From a checkpoint of a small transformer trained on Wikipedia.
Size: 14 layers, width 128, 4 heads of 32, MLP 512 tanh GELU, vocabulary 2048, 3.05M parameters.
Architecture: LayerNorm before each block, learned positions.
Training: a variant of Adam for these matrices, 120M tokens, 14686 steps.
Each number is 500 + 25 x the weight over its row's rms, rounded and kept within 0 to 999. Layers, rows and columns count from 0. Numbers have three digits each. The size before them is the row's rms in percent of the matrix's.

# layer 6 MLP up, 512x128, rms 0.163, rows 420-511, columns 64-127
108:517517506479502476493507496557507483519484459517561491513479508505579458477476501516500468505469476537474498535520505518458491429482559464502458430491468493461540505533528498516513538508500478
104:497519479508509531499525541531507505520481500495490463496456503497440507508512505501494486466511486514521511503523490485484498472436476521495531514494519510524459482530515459515504510497507514
097:473500462544515513454494496493427530531517460481488499506506455457485474500467471500506515492507475527539550503487534488475527500517517481472510506547488454522508504484469487498503499507507476
104:520514503471504487516540462523501476516444513461481480525493458463512493476463482514511506462513532508490502481510499512515503510487509492498500505506515518507471497499505481491514520507515476
098:513457518505480471505526488512509521483459500474507500494489521484512457520523501485497484491472540508480482524477525474486447435534518535501550461445496524510528491465487479539499486483503473
104:504457520497544493496490519526498471534471506464510500505513452493505479545517494489489568529512517466477561479452497497474513499453513502482488525498519496513510460572496500563481499502525506
097:532476543503501517507520528432512478501485478490493494505529522466475503534482515518488487495502534519482540498502547497490479482483521484480537493479511447489500566467505478526532526510514490
100:505459519482527488516499519578488513498511503478507502497505457487507478512526517501470520497467553502475509437517523451467507471486507519499504494490461487507482521530486488524446490502569534
102:511485516536506513527496463523527508476470522491497485427477486478489511504422519522555498507520532485494508501506467509519497476519522458491503432547496499490461503524486474525495495499501503
108:498528474513495503488457481530485547559496509487460474524512504507489504480514472514485499496514474499517540512523473467492516502493484462491478494565520510519482473561486520465470500527530540
087:522490452515530529545534504513443483503502457474523512479522490497529495509483511507539512499496517480474507507511533481493507540502485516468490477476539514511473475480533464486483519508510507
105:497492517470505470507503500526506514472497476487474488514533451500512503518476494493458465488484562493501487495482503485521466452513484533486554501498478452457497489512460530530528516507537547
095:509493523461534507476529526467473481562459525481498513464462498471503490542513494517498521480497482483501488549521487493496508506508531500493545456490529523507516512513513510500500447504478485
107:498500524473507498544525486562498517508495474495503494499510483477495479522501483526492483516505571493513526460495481462481486514505537493486500465499474474480535550531456478524477487514540513
099:466513493482495497493497504475528524526479468494483475510525496498523496486475519506465470518502495508520537415459527486523500536531537446493494499484545535516483520470489490498481499499523453
099:532472466490486507500516491469512536481453457479480502551502452430505535551478514517493496508457530480496492508491548495492473546489474494475516480556491497467482523518482470521482501526540474
107:461498525497498489479497456501541483504517506483539476489518509496505493523456522532484492457457491522533533522463480474493472461545496510485532522521479474515532513479495526549496488513542540
099:493491432505472495451522477511523495487514478507484493499470432527519458499511486496480516520506490509533499530503503508530471465516524485496483507525500485504521506467517472481548506498485477
107:475491446502544468488493473525482513511460511499544494479519514508522478486511504508462489435465506488529506475495498492480496534487536526488500499538541499432499468502542499491483503520542538
087:504491562468462538509531532475477480496471478529509475544522549491516479522517516542488493435469467474491523524503489485476497502528519485486500476487517512493513497492506520529514460489505548
101:483424499493538482516486502485503552490507495526517527498524467472502462553528558521512518496513472474505516500483497500468496470456508509491486468516465496488511488513529500537474514513492516
111:487483549499489489534457507520506489530491490485512461516522487496508457539495485504471495500503520513511509482458523463485427474544556476499496510506443494537519508521486515507511499503531468
087:465495530510487509511474476531506512517475503523519461521567556455551503491454494491501505481518491472492498493489506522495494501508524486476513489502472451509507504489495509544519525521563546
094:489463508478508502538475530469514524501509460455536490463515518519457436546508499525535517455475510519472449459460507488499499482492502522500523442491503529479482444533534505541506537504506511
100:512503480491499534520488508493494490490484502501544482525511483501510471516502510504471516493506504481517529492514454551454470493434506477492549483514536508494491483567499463490515509511500543
095:469461489513491502519509492470548531480468489506521491541509499493518492490516488493488519459499549527503475483479504470496432453504539490481514530519468508452543512500486512505480527503526505
102:505500473478507521474477508548478513533508506452519520513486463482565483503487509504491480507501461512467492515441499530481513517521477464487508486545453459519520523535473495506487473517508447
106:500492499520487497456455489528533470545469495491512445525486491472507469486505510514506457472458511485490482502451515497498472500506553493490503502499526479446536530489495522496527480503514453
108:510463477519563556528523523483489488489492489491529461535497493479484503526472478516485459473471526512457504509511516516478491469478527465502535469547494483466469474509505465485501516495544467
098:507488501484485540528486522486443510512496506485513499535486491511500508505452474537456493448504512482473489508505501515507504506509478495499545444504511512498484502501466438476551431501487486
104:533516467463547487497481517548433461508499525456524510477493468516515490503524548489478470500495514521513508442455485484477526517481502505508516472531497531523517476531469444495487500494514479
105:496452514444509485505525502489518504516478489475540515480523462498470513537524518491526528459511546491493487528512543475511514514430512513467518462505483535510520492502527489545467516531503495
101:501534555475510510485468498508471521533509485524504500537497480469535489521490497502491524490484498488472483486501491498468527485518509518489473504510490497496487485516536518501537507498501566
101:460473492489511544510508538512474524506476528530522480510550493513522503477511497497513503481476470481494487497514475477516524452483531499491481468503457511454487447512543439500485510544528537
096:505503504495486516501505484508462506503491516515476476536545490517481510519498525501454501482453518442502487462490480490512503517474545495491511476517465515481534476501480440523520527507520518
104:466488484510526564501509508544437552488531510524468498495526448510492501540471503489517496486531546489467486474526493498479480489503505509483515521514519512477466492515478472545494481512510545
110:505498483495541489449490509557513504502495489461512514462476487453528482503506506513510521503491518492483493500472499486446478477497522503478497511523512456476528510523534512575542464510468515
092:466473549531544507498482478486511522534467497490534480521533489447517506485481473517487545465517512455511526502527517516525449503514499491483525498508457465499497457507545535533494493507486536
110:517508485453471477470487501570485488517497477460488499504546499500534490496512496501459489505441536484497505503478487462489480467497484496498495520492500458486569516511489493478543524524533504
108:509465494479529507494482532531510503553474496442497501519490484498509500500511510510513548512458523506504507525469507494472504563505462479497462502523541532503526493561476463517485483515565500
108:494480504507485524516490526512504497482473523520496460510508510526525506500464532499502495508450470474476505477468525499485504491484529490497490479539502479510495482476545492521509544509523450
105:527514548481482519503468485526443481526481494484492454494490501491487493533467503509502509535500527506553512484504497490473493511519488482498492481487495532470507519508462493466530491517544459
105:524460475501510486520494497514519509482526492495524506457536467499464493514513520516498563534523557488481483484484495466515453438484466532502520506541517518522509495533502416523508492507513511
105:488510495483533447503521474482491506537502523527513486484541509503517494520487523511432495449501513510466521474498539463514522518552509498497543491506548490498522497459490502483534497504492519
114:496425546500493520533497489483486512477529510504502500498513525465502491558466505507483523524512518506508484464511506504453487490530504486499505492488497508505476470497493501531530479504519542
094:517514497527482493570546511518481524498478509447505469513485476462465525495480502520498507508470580485493476511467521538495477481489511465504514465514530493468528509491471463509551515496530496
109:487510542502513485478483522532503523497495462486517484482477532468522493490465509508441440426491448547462458539482528522492492523524483498481551485494504509481510506479489509468510452509497521
093:462455469454480531528448496498549495514500526492513509496523483526533520476479501491501473451543481501527543461445520506488504516460540474482484528503513459468491502496468500509504482532524483
120:511499532447529523487513507503455483491505496449478508489515505481483501524434503505484506438506525513527520537538499497523486470477495489481539486484518487469521481490498505545496474505529526
096:459476489525497511503552484468487507458522484527511481490544520467498513549468516509509457505498526524495501521544580490518504498464513431482470501530534494462488492452522470480486517512504485
091:481488421485503532456500538456502498516495481493531501505537477456533472506500491477554502494544497490503513510500561494480485504487494527472485492504531492534505469516522495513500428503484471
099:504513484525479488470447486500497531540464515473457483511483463493527479491512502500523500495530491530513468491449506519525531521467489500489480519496508508449453520486541490504476528520481477
097:510522490490497494496509521526450473498524502522520474476522499501520493511502462508508493494467497537491513554527506454487449484505489493495501469486518526486487437474528473529489522496493532
094:456490481499538520475498480484512467487527538525488482500510506489503474509513564505506519521522533482491483496523535487465479481518521532515525477521514485476525493457532496508486503507449489
091:482511478481510514498497520544498501500520510556493516520509490512509519478504504508484462489518500520488500476519491484505499501509535491478533508497488447434514432515489480496557524524519494
100:491490487502531525504505537511476509508503514507470501473488444451480508502491523498536539530539470502520463492524520514513472508432479468489468444507495487490465474469510486506495493511507450
103:465482474504543519536517495506462548488528451486503480526517495473450504534493445495499477510454527509464507504522500535517456476497482496482502485542510502474508495549474453526501531510537477
094:509508542489497492498478520496458546525519443472518507505474497441544512508497551495524534539510525529506535436507508475504532545485495476477512509526516487531484553495500496477483459487497524
080:414515497471496474501477511530519502512530479543491486503522470492500521519491460474491466472517514467525522485495499530517470487517525475518506479526492462529484511518483486532497501513521486
100:482466517467463471526518479479512536487474482503513502521503497475508480516496520531515517488462525522479452503451514508531479520468485495494469499522514493495487498491523535532491488506522501
100:535503456454528522446461536515478485542503470496512535461501514501537434499524482484504497496467481509498476504473506514481443472513515512481496505502482519472547515517495459462466495512520492
097:484523529487505457507517484551485503512532497508507479507500493512538477503521529504441490470503540483531496471510487472507482482526553493508477464489467513479501516483499531491507470507509513
097:523479494507512503525490526486524493510536475476521481435494540512484497476481528513494515511543484505534505478516513439524491483484477461500457467534503545528465530521557497493501481495510503
087:534502449489504499465477467489488487501516503477483515488502419485506508498512475493487508531505500464500506519468498464516456521498488526479549517524488494518510475527490443503500520513490530
095:508452477464516510473514531465528496517498509526502467486500544513498500472487490511505460452484509509451472483521538491527506499530572486506510502506524468488522460492540482482505425495489467
106:499463551490505509523520582525511503508479500517536514502507495476523486492483490529484458445466511497536505497486514516433494463465487486498471500490478464453526528521491490518544485516537480
109:440426471492517553525509517495481489534498512476494485514502498495505515462489502502510498437503501499520472472499524501482514519495548509506458521518502509505499506506498468525489499507526497
106:537479491470475495498521540552457523534515497481506499491523514524510513485464502517501519472492522496495527487414512475466524505544480510492524475494488526525537487500465506463549455502510486
099:492456471479522514492488503483497474467526494490495533466480481466518508489484513473456449514496498523516493491472526468510460461472526509480518529499488471518511492476507506525503488504469493
105:502484514480526542535509528546507534473508471501528508486554498506509477567473509507508492503480526476452490477485507495439535504538472516492502482502463511502501448533524531535506525502536544
103:437452498509505545504490507527476521478559476487541488490495499452495466513493490488524497463544528519529485488512475526452518494471491517490459512529467453493514476551520520535513464504468516
085:472499465501507529466508537512507498552511506514539523486493495468513497512517511474528528434489481489536500497519525504435483495535513512487513512513472482509580516471517538503519515494562499
100:514513536496512572472468510491451489530505511525451502483542484506483450525504500486500510514538487486492532481541496468493459468473512520477516525492476532499488494511557477496508490532496548
101:458534527523488489512503530520464529505532512515498520472522506506488477470514503482507498520498474494477501495504509424501505503497495530492505499527505515488471467488522506490507458507491513
102:508478469481488498508460520520498492504454498528488487490528453452503458516464490519472489528483524468487520526483507492460460514494537506487476440488569456455529483513505518556522501510542491
104:488466534489531516464465496497467511501518492479524466514518529457532502496493489525461507470494507526520527487532527484454508483509516484493509495505506443496552495551474491515548473495543480
092:497476470450516512493516522492487502479539507511484495475492490518525456492503532476536482534512518514485471482456565470469478530494472533493505456479545525504514475469513516502483483513464516
100:522491439464475500493472543487539497514491472474502481487484534497486501521517519498518513500459505542507489452481492488475473430467513486494509517514514489475476500506508497505511509515508475
101:509491512512514469525549483499430509528476513516477485481529546532523483496518505505484482526488519473511546458518490502478487483473499469489510458504556470481486506476500516502538510510515532
114:423490500512546490536515502506461509535495491515549500526468438451500494481497549501466477479539508467516513517505533501491503516542524512499513487525507432510498497508487510539472480508514516
107:522482528522501496469470468517528487523511466506523464510491509468506457526453486518471505450485496498502504527476497497461452498549516502493522526472498511483543486522512526507536497498518528
101:520482446496526468465470492531495517525482449478517511488485454494575497525485474506515554521492495514472518545503508506470507529469500480482427478513520498509485499523498524507476489506527462
103:507487499530510550505499507505495463506495512486508441517490543503492467532493502505492473520478519504472488502476498482494499497477545505500508439489524532498499486478498502508473487501505529
087:524513555483461507499488498502437496537461453488523447525508556470507516509468491536470522530465480475478548504517511486500494451512524466501512473481520555489519506505517480476515516510525497
105:491493498426494479462507528514502521503499469477472489521512518483515494493502454494474494448458493520450498502478500503510478532528482480485489483496526524452508478513538497494492470510520548
108:461474500518483501502462479537449535521528509476488484516484509485512509499505504495482523504473507510509520484453507456476456496490489524487514505506439508509518535475453466495461515507480522
104:491475524511476524520507534549491501526479507509497486456519529488526510476504535517417518499487544498479504472467502480468533498541517514496515478494505487499512521521488512537488508517546555
099:458495510491502527519505487504489471488537492506534480504491507448448474526481512526510525487499535490538488512499490492469461472472489540493527505498515508460508541481465428507522505485490505
108:434484472505546523481487487515531512522483473528509508516489483497479509477509471510462474457524478483528486486493496531479500492496544502486497536514494438486529475554486500513538526504497521
100:463493524496477484509488465491504512525524459472554498505491473464503460501475468514508553545500521495467513513490497472514436504553488469496504478520510524525497519498498503524512445499493482
095:477503492463525506509509481520474489490538508470456489509486462448473520503495494515467570493527501449507478495486524457484489474493458525512544472519504505493514499511485469510521508504488513
105:452475538460473478532478513537511547487506519521503470551492465493532500476470477502455451473497497522496491445471479495503524444485499483486480480534486486461477485519505508510484496539524477
# layer 6 MLP down (transposed), 512x128, rms 0.155, rows 420-511, columns 64-127
107:517547471491492477512476560467512513559500545517490489508479473527500490491449518494505509494516510535532455517511482475484506482493509516511493484501536493518536531504474488483504517543496498
100:521467477497473470488465482486513464485509474505501489478461490552520543548531509523486480481520550483541494514469509536487508525507552495475469485490431476512525486531490494479513474485501506
106:524475482529521482475495488491489486461508490464485499491484488496475474494466499617445527541512542521491518512498484452464548492531524495442497494524498457489485471492481511521484493545525503
105:544538536527550499479535501533445480506478503532463465544474538480499490511515472497526476487539502508533492519492523487481499514547514518497520523498516494481471489480443502475536526518490474
103:491530498491512491497522469466486517499455513447502533465483529506470513507482505509493480493527578498510486519492448486499471565525512499486498495498509501483516493498509423548507513524525496
097:495507477513531506471544494509531486524497479486480524499518502511503549519501450474469465513488508541516486465476497505495541525486537497500523466494470470483488484481473498482452527491448519
096:485547520494501464530487503576518514506479511464489504518492486490508515508491498510539512512484475482528474516493439516484492497492477488480483500507467506511484495541496523562527507514484512
101:532539506480508519517493530467539509552481487496529509480460492503463560436483520497502471477526493537505503521494517513479524468489461491522520518558529532504542477507464498464503490505456468
099:498546509562445481513509499496497470542465499539486470507480486492473489499525508506493559491532489515474451464488498494557539495496487530490436506489465475556538509495502512523542503509536527
106:529480477474499524503490476500509528480523503465473550520527477536514483467533459514500515529542484471496518522524482512505498527482503462450503520557486442491482472543471492450505503505524510
093:520522537515479494521490492556542541473504502510517495536510510468476559496501516473510469471523495514540544515477490498493461488497495486493475541488508495538483489442533461496442510481511483
106:493497505541515515503479510464484483473508475474455444501476506533495515452544494497520468451529536542471535526456493506497520478513519518483545480500516494547541507528467477456527468501472523
088:505482451504465494510527460533490492435529506476503508519478514498530472520501511507499527497504518481512507454500523546555509499514529500466483486474494496489491471529460510529528505487503489
108:539501523483531512471477551478516473458482560467513464490458502511511504490494520509471504510506476515519463482443509512498510524516524462474496514472497481507498466551506555537504512489487518
096:510498507505516515486486453472479503533507530532493493469498514478475547494510505508484544475475495471510472461514466508498490492515515490504433494475475472502504479448497497483536482549525507
107:526503525481489497500511537527489511478534475499492508489440485500480514503528489504527512488509473478533455471533455482519506485522504543479489546493465521517495509524520496515511447532520498
110:475497507489483528518512525495548448501525505484525482521501528525529483496539533506526495472523467508536538526495470507476493485505507543494495529531493491551479494490547505490496525512481534
103:505501507563464444530510495485506478473510552502492488547493519508461472518482527485529502495499524512498513522526533492507526498518516484491546472463498484470510489513523439500495518486514493
106:472558487517484452497472515494509483519504508472484486539524495508524548485535518510521483528488476484507497494504506463507479513468490486499503490472545421531504483504489465486532494516488478
090:488491483513520487541492477491481480516514509452486552489480492456513556483472532521517511491490491566519493549490489498529502498524488491516463490548511509482500499479513481448526513559510514
103:515500488501512490539499540519464470497459522506476466491529511487513476438612488504519491506474529463483514490480492518538493453499510492483471500472483495482502527481466489514527514497462497
112:501537486494472466446505491506530512514472507520526475503501486461500457493471561504526472545497489539502522511460504515500534481488498456509517501461466509494493479483531491545533513503512514
095:462501501475507536430483499479480479508532554469492498507517518483520513525478507471546469527473508509485476479482502541507517490529518480521507478524488461524520517469476517513517481476515514
092:502482512483509482504536494516486484508509486457513488503515452488540500508503522493508457497488493501445480486517506550465529494491543482497492482512509498474488468476508546481550539495493519
097:506520493485498514535467494495547496525503535507493446515487485520500520470525459509495456532503516462553506508486517531526471505539532462489510530512513486472569492483490469493462524510528514
091:517505475507495522492498546522489457468505502490433511512520521509487489486455513511560518492494488494495496512506458538459507493514528527534530489494539466528468528522518474487481477534448486
108:498526466536514523514519489448541484463563510495486539539501509510507543526465478496522479522509491452528495494518467474462457519475517548491512464491496465527488522520484490511488461508495505
106:528511515498504532488508476521505454496499535554463447494499516510475491497504506493531471465540502473489482479527526528505508500529479516488498473499486515453513497490449527483506533532486511
098:506457461485462448507502485504502477490504516500478497447501500490561523457471511498509503503507501531542516548498515497511510493450473503492526506485512495495514527463485535521447500490532495
094:492506507508561524509515482531494436477454528530480461496466523470507475476535510499517470463507482475566484486483496511457510516481482492513545503489527547505479449538507513463512505532499498
096:508524486476422475519527448487507486509465500492468502504474507542473478493491495503468513537552521557504515507514519483525521506524526511489475492488479503492487445451480479511480519494496497
109:470504525479483537519527499543450486499478510512468489576477493496499498415493503498527456484486463521455536472468475523468511483489501505483495487490515491521528526508525476480498540524474538
103:530517478511503524512491499473549536494504502493505518538497496517456505487452493525517448463551532471490493509471498484541478522494480503444487522520492497521512516525497491473484514514490468
102:505501517567504511498539518465461485513473544506551471574499477489533479509507473498471523494468484486513510532514520501518537505516455501486475509470502507478504490482527560519473530461494517
099:481485461498509534497528478491456493496466521503487492524472495500498529454535500501510486470505536522510493547469475499462485480538452515516477465477502529490513475526511530570540532515504495
108:509515489475503523545472482508491520521468508485491516529524486497467517504494511496479519531475500493527483495507580457528495497460528537485498484489484483502508506486497480515502511525496485
115:523500513509458450493473477465558514515509461466489538509542516463486483517501504495512507526466536477455522475494499480511503524521533514482506537522488517491541479485516523508543509523526498
087:498537492469492516532535470502527529476531505471496486488500472489517515519512502506439475544481496534520443525512509492499446520497528460507510527516461508480505500505520481467485504555511517
099:500464521555512502498488482505496502502506568530494474469513494495501470508486522489548470515495535485528494512477479519549587500495528495505509527517467517499487477527509507477486514465510509
109:505506493501493542560491447539527513469490502501477502523518469513483486481531473490511497503455515511538469516510470463516468509468528508478513484520484483498494470509541441504467501553527495
111:478470500533480483488481462512544497490515484519522487543540490499526464469550500494484517534501537536537503527492497476501493481490482488495522527492472500516501536518479497502514546513438490
106:528526512505512533483513463572497468485479466557457487545486510481483489491535499486524474492464509485458491490498520540467513483489519501479473495525500493504440462440482514497535505538477513
101:448556504492492470495497541500501480469447462507557497508501491570491480482516511494468515483509499510536527495522492523501521526504501500496551513447502540505510491471476526446499446509457484
104:466473510512474470510475462471434509473499489519472516502503519530521522482502563520507509489483493534530492515493556486513486524483516490504513484529524526504511535530490456468527502466487516
108:468500524513531440508524508508482491477498490520489431441566513520497495476495451492507497542501539513510488482490481505527488505530516548494511494536517538460509515515487474482474512526498513
094:469497482503485505466452494509479502504491531487426499485501501539528524507543506499555509498511469475525513511517487493550488545501503561504532492463536513537478511513508524549464510501465539
109:481490525500498450509518476534559513526460517500547517454492518497461531540539530500473516515480502475482514496514493473506493501476452482493500464504505533480481496522511486474506496515466540
092:495520506528493476524503460470491501507513525508476507497500519462459519500486508478509507535508505504443486542537479518529497523515475524523456430511518486501531500508527501471491507544517524
144:531493455500497505528493455507496481522550446504494492455505478469476508503507481491523503549503533504531505528510486489514466539432471543462509475497506482516501477481487494527522459530518498
092:507543481490494480516543472504475510514527518443511506501479486508506457474500463513543543483528480498548530566501439497493505502510483499496490465502488490476516476479463469552483500528512529
095:480516508518496465551510469492525530477454474530488496546509553508510557495530535499485485521510491519479508483504507521501525487499502481492465512509508541514513524513502501500477522517487487
106:497449516550479513505495474517482486462488527500510512504508527465509524548525485496548499462527513478504493481494434450491493492517511479478459451467516481492474506504493557507487497512488510
096:496468496560468493490480495496502501521496531510529491486526516553484487492523484505503508499496482530503463455525466539494509503520514472457504518441496499525494521535529459482500528519534494
103:483504474489498459492519508489497470462491488509486550536466501508483505469488447476515489527481528498453465513475497481475516520493469517456523484555490527472472478503507452554491530533526519
099:513523474499526474530482474481469476488507493461430483507486532499529479471514507510553525474498497518515461490487474554492476537511501549508504467511511525539524503461471516477481481512508508
093:492516498517492478523527471470544491487546501479494494518439511527490484472541471525500465529515504510504468559515492501483510475514496533523506510464527500505466473524508525510512549499431502
105:520514464501481470545471525486519469478513461551518522526477498493523523452464482505453490480541529507501488511496466478509451498436468519488534510524535538518486495513497501436491508501543462
091:503506517478453498513535502500525478481530543474466508498504512525471439497508475509523499538508528443499486503544488532501504477461499516506456418474482510481486475534487523502497511492483501
090:500507477478453523488467494514484534482520468462525506454535456488498530504492515446509503506511524539520512508482530472494473518459494483576496497500509504526513519554511478517509507461558509
097:520490494549506464440515473517486501487489567502522520487523524478484467547467505508508502524490487486477498479495475551501488516476512452499499529486529506502526500503467486498508510509503485
102:489498516489479517525504475521533519510579462516510499482498480496492499483548488493525523546519557480503555462508457516476513469474473499446489515488490510479491508478496526521495479500472464
099:496526483487466504492435534507481542483489502510489553491488494499484525475492475493496494480472500508451525505481489509524487505478474490537507560501494532501477506518478496490528479492533510
088:480446483548530484494531528522520462521461514465476472509459496474551483540528522495469490514533487495529468497525486549496526542524524473503498501466504469483496497475507496532480490517488521
088:499517559513538526521504498538487515529509514544521498514479506489501521471532531522487519451505524547520466505517490488467492477475539507482495503486511455559501492497502506475485496471519527
093:550479476487490482530484479534488503513446521479487508502503502492542459509488484487516509480478513505516504487491513482505504478486433511495490495562499544476482497519466543470498507483543536
104:531552511506523488522477489520500463498477531495505491562497529525488459509501482501496529540480471472490512489482474490506496455526470492490521486483475487492496526515454490521487483516471516
112:521542498478479512487485451524532521493544477490485464516533478524483487492554534502528500512468499531483522530518472513512501497492516519483521489522529449483535472485516462489467536515499493
100:516513497512491494511524481504478516543454478515530492499514469527535478512521469487503490515506525495483501486475472526533536445531481513525515507479467509504477485467525516491458512519468512
097:520427501518520514513513477492511478523490516506511481485514503520490532472494499493467491471474549506556458480522453500493516452531530507489510452477480499512491514526436506465494499520514507
102:567494495509540505474551531471499532489481470474474468492474479519538458474501462500526467478490486486496502461478511477512525516521463502507502478492499553511459477530518466525489523504486535
101:485500487501447469502551531483510516510558518483480478512488508542519482502488533498501504513537524504512482483500508506463494479483471529530547561495472485523525515469482526503543538488491512
090:497507502461521543450492512500495549494489500484498503477512457512506520514470530506510466544525462510495493478516501497510466484492528479585527509515496503506523517549507506554517499426507527
092:541491523530456479491476531514532531487529517528512518517525496492517480503505505516501501513520525495487477507456522506474499495475521480493482471498475499491511451493543542484482492502549506
097:493520472491509495470506510545511473456470502523525464494503519523499536496505484505510480526477484492502463514525526509483530460504511484493504537450515493472506457506476543438545488519494489
102:530483540498490504483489522513488481526520501515463525516563486540466508540518445487496495475517487488514483509514535501478506522494458547478486475452503480488473514449472517515536500504512520
095:458473496461503521537506490490500492505488497496499521477503489490475575503474521505488487513481496462498478497522504528506537534456534497510503532485435510504472475478488498480472476493521502
096:472497509473513471447492500489517487497518530503475493523532479433493504505520485503522457507535483480500513526467504511452530520481484530471473484488470513496471506509518530514540517503555482
098:492487466523510451492498496529472536477497502541519488507520459490494577506490528497457506515490536497503503514484533538468506501509473448474522483533473505584471491449483458506507502504509484
105:465512522505518496519506490479514468472496459518510468534524525555517458527518542497509492501496511453534541487458510525509497493522519505543479484547498491532523543501500506468501490486457472
108:550505482484482496492500461490503502509482498479514455509457498478543496486508512504547512509482550478503475531495491467549523478502503538480493515510473543523513479499508517487495498516500492
111:518453518519556496455508531547499515449522503508467480461490456541456533506503512496488534515480497505537493506529487487474499492509496460498486518524539554483519501479475534512493540483524524
105:506519498505487525531516479549517502499487514512510484520486489468479511449481519490475487522545477510518506494504508487514527535489547478477544447508466498478454470497519532465539438465489472
102:454527526502452529531468510499524475522483539513478482531542461533462518464529512495484490500533516515513540499526515500512509510474479512457482487497491530517495490501513519516508488502485466
079:493493489496544495500495468502496480547496511490478488425482522519517493480493545516482507463505515491497470546479492482491530500493516537483497482527487439474495545491527515465507500560516470
102:479514497478480488521510508504514457488440480470525504473485523499466485489561476510491505512528511491504526558525517479522495488502490503479451437484495486516510551477490498545505462496492467
109:461503532501528454516496457523518497456517502474514482516489499541499548472491503505525486506508499499517500509479484498479520460514472497487502507501506505479496476528491519464453524504519492
104:506515505489473532482496503540548473446458502519536516519476537522506524469453503510547483507519507508521492479475523538454488486477483456492423515549515523523532495483516511499470500537526497
095:465557530503557444474514525522476495513461469497532505495509480536495534465506515502527521474510504536491505466489477508507519496489557498492489482485506514539510480506524499495491435520483485
102:480493576507481509480538536529444518487534471516511480494518480484520521536518490503491497546472498478498499501528481551515494515509529491491513501496517468537534485462460456491443515524507510
103:487474512497482515516454554489520515455467509507519504481548455528535507482499553506500516514493510540497485520490490501506537550492491483455509501488520521500480501488524516476473521521492492
093:523512494502502522524528457473476438481498522495509475519537513484499507507502462505468525463525466495486508482506503473503501494489509497499500473527483521475523506563486520493515533548485507
103:495456459527549544555515477488489513535515549516515515438502466522490456531531499493457518539477495529494505543516537510487495491509516497484478501500481514520460501501484528466528480527472541